From a checkpoint of a small transformer trained on Wikipedia: vocabulary 1382.
Each number is 128 + 32 x the weight over its row's rms, rounded and kept within 0 to 255. Layers, rows and columns count from 0. Numbers have three digits each. The size before them is the row's rms in percent of the matrix's.

# layer 5 MLP down, 192x768, rms 0.107, rows 0-131, columns 48-95
098:160093092131114126071125140149153154164137201113104118144178120104094083160164136151091163108051096119137113093094132146150143139112094140140117
095:192149142092132135091124037105053174062152139063132148140160105122133157080155082100080108083091109123142188088127117139191129173178116127064170
101:111122105143138124140085096140158094085142111142151155175099158119134118122126156108137094036088083190114135127115102157172140121154108120132163
101:160119123111123099116057136166059155151175180053123092117165115142130198133092080141109135145148146164110094145108152147136152137164106125171146
096:132103112130133128127185118118112111137144122097094078134144071152109127164108152116136199159118049155126148136121083110160090169183136098076114
097:174099103139148105180122139104126166133201113118110107176147114119088100083143117127088088088136126128092148125105135153068112122140183146082174
097:102125179107093137156049128164158119167108112186175162126136073128117071120176090134086146105130101174169136099134129090081185133084097185174143
101:050158152162107153117165082150118141119092130121126164154138096184136110057120114183200143140104161136183135081162173102081233163115110123106093
103:120101073110115151145111118092129086144153166085135080100127116170127132113133162127142144137115128118086148129173128126127146166122162074101145
100:057116134143109093116082068056110113147122106131159111111128150103174157105104160118109152069113133093137132073096087167149160104079121136062168
103:158109098164069114113047106111050113081095100066131235119135156117119142114158137098116140140124157134186146167151124110096096148109098107132170
099:121199185170101152098068159116091143165091134138124079088160110088038133191097107175183092105151148142114113103126125168160085137175108092157133
096:112107148046081115120088106139120184101141146082088082056113112106164137120119115161188056083167092166121128107095125105137104127142154079153029
101:161170148094137082162076212114115138078181089137057140097131139093209119144089093147098104156159093119135111168106129127137133148123078142131036
107:122117085128119137105138067120129148155123131133085154179138166124142140158120107133120091101116167129134171094137122112164104111113115117163140
099:154150147095156136102134080129163163123111200145121098116166118078130164166086118067135192150150156134109135039113128127136065137140117121105092
104:152132157137067158135137148091110122116148060146126149075084143160105130100161178082152122123149184043083122170143123122088141192210061167126148
102:139145122146111138111132126140112115138175110138117103185118070060165159109154134131158184092191168096086133135099083151152118117157062137122131
094:104139167089144125141119091180125158128152126136171147130141163163081070110133147074090066140082120150123133090166132110153155114079125181143104
105:121102112083123106137151185163158145074167178126194066148108109112182214164121076142113092177149145126073113093098150110112096118153147041122121
095:093142119115121083090097130120118160128155156161122140098097136146158070090159107139118086133091115093148114143187157132159135080098158131138089
093:178104111108161105113145238137127152143130135152133159130086133113152133101109092111138091159128149125192172097111142076109100117130126116112076
100:182143115173137112137121114149078098112146116167182080146148091181136103156104128129166171106131138155156108168137163108056112098113160152103144
102:110095150129119114125096139143142110171108137160123121093122169136148116179118111163155161126116135143087143131155121109083111158125155136084163
096:156146149153211159112104122143160111169167156159137175102200092132130127107131182078124108095129161164153100129105160129055079143115153157084087
096:172096102086117106129175184117169115136092124133094205112107149100119150148116121125120126182129121136161077128122134118161151130116162104212176
099:140101133198117184142136128116152143178169123104117165130167160132079146190145039210085107138194130154160177126100118131075194145142162145088137
097:117165110079165135111099129095172095114157082114147167130094093110107136096156103136145114111119108178140175115172166090091116181121147128133151
100:149137078095117190183143127141114054143157151086150167083065106077139124137138108118105137038155167178117114174096135127143154104162122160139119
100:101124115092149162147097096022119143158082161130110167107133100165110130120121110156083135066126062074149142121186142150139173127118152149045147
101:190119128125111117103170163124077109158118119163114157156111077103127125141179145183133145149093159177197133093142124133153178187086176049197126
101:164127068103119109142112138137106200112103204153202134136100133120147105225099078153193144090110172178095114136149171130140149096097103107098150
097:178122146127152124130146140164182128149117136091152086096157153075095158079115122136114180098068118163123096114133118131138151133186129106162153
108:188074101127120107123135149177172131099111118197109109100094147136150148129139078056105126133123108106203150113142102206043115096146184083128212
098:059107067186110107117180144070098178114135095078192146150199123095128143138114112159139191146114102134127115125097100120067100106133156164134145
100:106141144173154167094082169144084161084058136074090133148131107193128180162174104174181126167164145146129161149113176129118135122109130169170088
096:103126160131150128103121140155148103154135153143128090143123142145120086152193115129154120166132166138153106123121158084203187080106118154134150
100:158148146151103167104137161143189155148088201148060098194164137136148137136119139123095148124153117146142129080120122180143127189123106120105147
101:135126152149087187134180139137185104128134130128114073092196141104168097146112181106081166139158124145116120124145144151190127116075071078142140
101:139145150079093179078132177150135090106169120162122167121133095056130233191122121192085103077096188129085073146163098152187117141126092126138145
104:109138102120111142154125144130162121114100152165139122144128060103170166098094110113180108126083134139126128135159225081191095116133102103131155
102:143148142174197151160152164108070147093148087128133146133068167112116135096121154149156083107165139160142152144077114097137151126121170131078154
103:118126133107175174136208124136115127117112131133109167105149130132157132186111136058136135093184106131115172086090136144083104109100110081077136
100:110166173110113097103089145066106124152195156111194133144140104069093079138149137153084171168175163106114138106093154142105116130123110144122206
102:073121154104083132158116149072132112130115103154154162070175168119135163119104150078148151133132106064065107138133093154155176127129088074140251
099:158212134100160141141146122123089104110176120114135156116100108153134113153120086109141068129193107123137128141162148129105148180145150156130114
097:133166125168172145115147108092145159152159113120199162148128077152139130088153128127149111095112120157150132091182096099171183176166156143127128
102:157123095115097126136164109186131168158103139123097099172105059128146102197081112149103132071092138119117084123113118110097181165088144067088113
096:114144113172148097156142175152153184154155133100095117045124140121199074050112109110103138125142116118190127129074142212102093183086109110155155
101:172162139200173167121164126145120182174124104165120128120074126154191096109079127149112171112169089138105100113117155106156126148114138128102138
100:127135096200126073135153112051107119186132080055153152072104089168131083146134177086126133139119153132113121136090093126176104117131102139176141
101:124124111131056124094088143079110141092150141111140128063181154116136115184140119106172089145157101152154167149107072115105154120058126145119166
098:175122103162119098129165202078129143168111097148162161094155110150101127160061160127159128131126139110133060162135080167089128149159139176185142
095:133116216128036171125103147117152170170048138118156096186102172148169160093078185131145113130174124114098186140099049064098144119126140121122113
105:134072145119006089119143097118117158144121173118097134132095143129150138150177077133171062145101174126162092136150177124201114122097090105157125
104:075115141103052100098132185122131130134107130132102138089084139132123140120106084143120141100108106111113158044134139141134172131183116143178123
105:135170123099141191118138095138129164131132176130119103145102100134117103200117192171143051036107116183158115137141132104182065143151148132071088
097:199160074146152149136108093199129122133137071138185214124124102085136117173136132160064118139133068124114147133138121125092079114157107157107076
104:159149178119116109132133133137133170120084117108121099137099132137124057176133133091126131135148133143132148137102132107097125118165072098130148
104:140118104153083124100143069169134104169164194090146098101154146166114098126144168178120031135129124141117141102123091149126100118146089101103096
106:151197169174140205157117120199129168115165127122148109109133139109133173168126121198113080122170175111124186067201082115072181180154143140131138
102:167113162100062105124148074119166124136132144171153065098101119124091139156075179142140129105122146100156125140105112185118183133109135097172127
106:099118135088116067141130098149144110132131115142130086098113109175150088160127088122094153176116147129133129095171147155150122151128078120122123
099:128125102108124149105133088155119136111111157084105150165188100115130167101176043153087084114176120141137119132144159104154152116167113023183147
099:111148154095145094145039101166078115126134135168117095106139089127128091099137024145157137107128145112136126157134129138146124165174131183206114
101:116159136192135120129127156104160175111126113155088098138166168154107181159036163082123119091048084129103107078171121148125146095104107108101179
104:155161119106088174127097137108161112079160159115141129075152129159152097088127187140143110075163147098118158135072122186115138096109065144156165
107:099119184070122125119148103086155111136119069165113113110126116137097154145115157120108105098096119175122124118157103183136092145131152093135129
098:140138101175126052128118088123097217081116146092124080093158106137133145116091120098142145185142050148125145124131134091055041165154151145143108
100:115111068118163141123166133143097183105146060124122215107151117120080095139056172123146104095193193141140104134141142112110168161156111095173106
092:079126067103172115101095101128102116171144118112168132092161080127109120118116136089119114104141123072141194128088131159101088131071159151130076
102:165106098090127070105150157148097133135078108093052157121052147075099118185148088150119167141114162096125098173132176102091133127101117065068131
106:150156100126132162164171150110120136160090156120157053199135083215087156078121152151043126172133179115131103099090131131119186158146138111159124
106:124142177111149132143113121131159146152102154129103149155158114090084097143153106106098095081063133142090148121130199171155197093189118128128171
102:131163141140075138113058165085126181054147089075173100092031148118145134151085114135123107126135112145112164116188181134161162110114139131081132
099:174100143154126185113169075058084120159021144136174119150097123131149147105142124072071089088122160120127186113164148169069110151108124075140095
106:137184120107140126117157149110098109138149089157132139200128150087146120094130102102132134118133129134110156136115121130170120149147159118169176
103:137084090130143120107121167129156142130139130150100083106114160098071209079144189148174161127102113141148091087117113128080102096114125134101123
106:121114153075152138128129163116124100096147177094159143166145175195135118158101153119152159124113091137145133079107133088169059079176168078119187
104:059115126091136135160108228127086148167201148124129164162161091126163122151088171082124150162148141114112089153113168139168099137132135120152155
099:071159153108109163152146136095132089132076139180127148121114078163127118135175135156162122109168147097078142180142185105086092116115075174132156
097:105115151172157131143092123086136156142104182093132125077133114149133108094128123162090086149139099166129103125111107233106164131177179152133095
102:080139054103095097122121114084162174111162086140115122147096164101134101193140033144115110133126133117128172094110122188143119116160115139150161
097:119132071157163173113098097081129076174103144151165135167137095160130125096106081108094071165220106093154126119162066156146121135138140082171106
101:055139165112111131143135202097157144164109165113194126136127129101190103089086120122158125096143147151128116125160161100123191121113062141094103
102:115118177136148134163142077152091143123168117142132139175111078061128102113133115106075136120213145117134152124108134110102123142165134071115147
096:122123095120140177167126133172082070168127116101135111118069138161122143170109172098143130101097087161159082148092110070160069175081137127066106
103:093177114107094188143103125187122149129110169114083097125127119089100191127112169152093145210151130121129138073147149156157115142163084137149147
099:157155113131108150139151091164136093168123148150112110155152125182203139095120118206166054154115109105098132152103157118136124105145099124147089
098:166115112121104131139031131120140134162124166146134131074115089085139128107153158111085079053162172112082154139145086100231131171100108128090127
100:115147148086179107157086155156156115146105157174195093129165118119108101095205079118066172132132112149154163127076133184129138120102127149155153
098:152159074132149154127159141174170123155106100188132135084133186101137121017133126069111112110181158145125142160098166166150136154059084057162111
092:129146139162113131116086140104086208100124134103102088112175128159080169139080144150109131125139136139190142123134108041155164138084171135116115
097:160119118134084152122125145084164140095151110175080132139116112156112122093061149121087129230134131116139095161134154063125172156158094177142141
097:133135138091222142157196158170170147107113165187169162137118127107110136192102093165078148100144152130151143152100114159071140147119178137133151
101:168123095200083117085133166095126178087118157100136082105174163138108086108070098143146156100066130133107130168106113105133093127115094154105147
099:079067134141125084102151104137152156129090083130099165127120145115150114049145134116126134151152085125156107115067145171110104164165147162121090
099:135208100148127149115129101119102125136096048119166087152147170144162156136050056080144137113143171183109122143160150182089120220068078110135130
097:152090119111099117104064146113142149130099090151161105101165123168140097146124172125160116161140175124122126172130118138111123118140133121143111
100:146202135090191105130089207105118133131154128094150105083104030082086114148146118130126096160086098145148131100162197162121163129126160130084141
100:094137118163159089133109130124130146115131144092151120120178105058135085122123103133166142127155082163171088117166079183161175068174177140120125
098:109156134158126091133090173149114113162124153155110108103098077137150115094149096133107094143105152098118170135093091163135059128145146141092145
105:135114102237143163116148090144145064075100167170174118087108155130135138171137119130189096197095094093077109163095125159106092104117121139118121
098:138152117100180147139130224066136121125116108097158127126182166098178156102097128143170088119162201174141103184153160090163103163174089169151156
104:164107120092154103116124102179183164151141154089118109111097123170125138082114137149139074141169093134075084169142050101118134139073180118103085
100:107099128074134111144120078153135102138157091124154116094124117154128101072073120120066096091124137140156174139113139142145162186187066170225171
098:161128062105151141108125168136183130124165156114072140146142137106096144129127106058109156149156096105149172200121212125178092102120127146165116
101:126130139126134115130098122137131089132135110157128103096147072136107115149115124203123200069121150136152089130139085156101128157167105157094094
100:066140112081143149073135131170130217114147088126180174129050177228134131108122136174134141127124177104069097094186145098126162147065040110132137
095:171122135124111098130121059121124081106132071076176217127064125088164070127128137108111109110119107130063115068122141095141122083127171052145148
101:134099135128117123124103153186093144136124177096160149117111132114078105116132135104153125155125130156135183114140135178172134134100114091133126
100:124144154136135133128178183097133121107146096136183150121086102131115083126147153101134124123081118121174104092165119100177158093125148154127114
105:120117130118177126115088120126174163186078121059098188192125105165161153108097133183142143106071127149106173140132148118147111097109147126144154
100:119141157105143104153087126133168125135113156087146150105123147135091169184125123161154077049179086138118125135107146117108096183131130154134115
103:125141137102144123111159117124138124155128166145092139170160134147180098145155116109111161168146145123128124118135113183089143100135133133151102
104:065088129166133177113097111127126113113150151100137107170154136095099178133216077090119171180147157155093159153141142187190138110118142093162165
101:076163173073187104152171131103152134210122192080105117120147113154140129139102094088174078117127183143155137103124122130160089126154116160136100
098:149144071154130118117159128103173121116081130126131160128110176097092135147112136116189129146131111104111137124122181121158084136108145109126114
097:127140169187130152123168146150129198088166148060065117141091081057117127124112151124161130125132159128122089187044110127113135148123224131127121
105:093091172152105111146091158131174193113127125142155147130113125163117126096103152109136105165145136114144081126175155095161078141119059192135164
100:164159149131104095104175158140085082130059108116111153138072151082157131114158080139120081090112101157125145182132071143173097152102206147115116
099:118082134133094158177207163176117112187130142119104105134137165185099128110165140158093149133110163165129128130158178175095193164156133165081108
099:100161121102155148103077137209100073099169207217158155131129148143139066178146126153107075134119167154102097129083142149102101098152135110082121
103:106109189151165151141089125117179067173114102082156153024180119155089087119123078139135118095162124169127150104080123134115131207112141255138144
098:125091116136126117171139133079062120041081069115130104170146161125107109133131125117177095147152183115116103073146076145165154155186103175111113
104:100157115144152116128100133131196025126133078118157097111130113129079104081113118136088106149100091164095095080097142177117185141169079166151146
102:090141125097095147130146152086128119171163155141059107146136156136114162154203127119087162152120113138159130122144125093159064156099100167132163
098:100079086131157098094178065164146107141107091118106145121144138106083105143145136103092134136067180093138137144175121155113110149100184133143212
101:123122166126128121121126095161094182163177136077112049127101139155136170150144140071117158132146132076099065123112180119168137103161088138105165
093:126093151108119136151158068145153146131141144153146127076168099142160112143073182130153117136078174112142156148176169084099069188147114156154139
101:114127205140231125130110089160096104143149126140164159139068077140179135097050145166179118128135163124090129131123072080161126127127084157100102
106:123130207127161122148216153176138114133159118182118112163146136104099122142121116135130159146180113086056120089190127192124186153083132120155161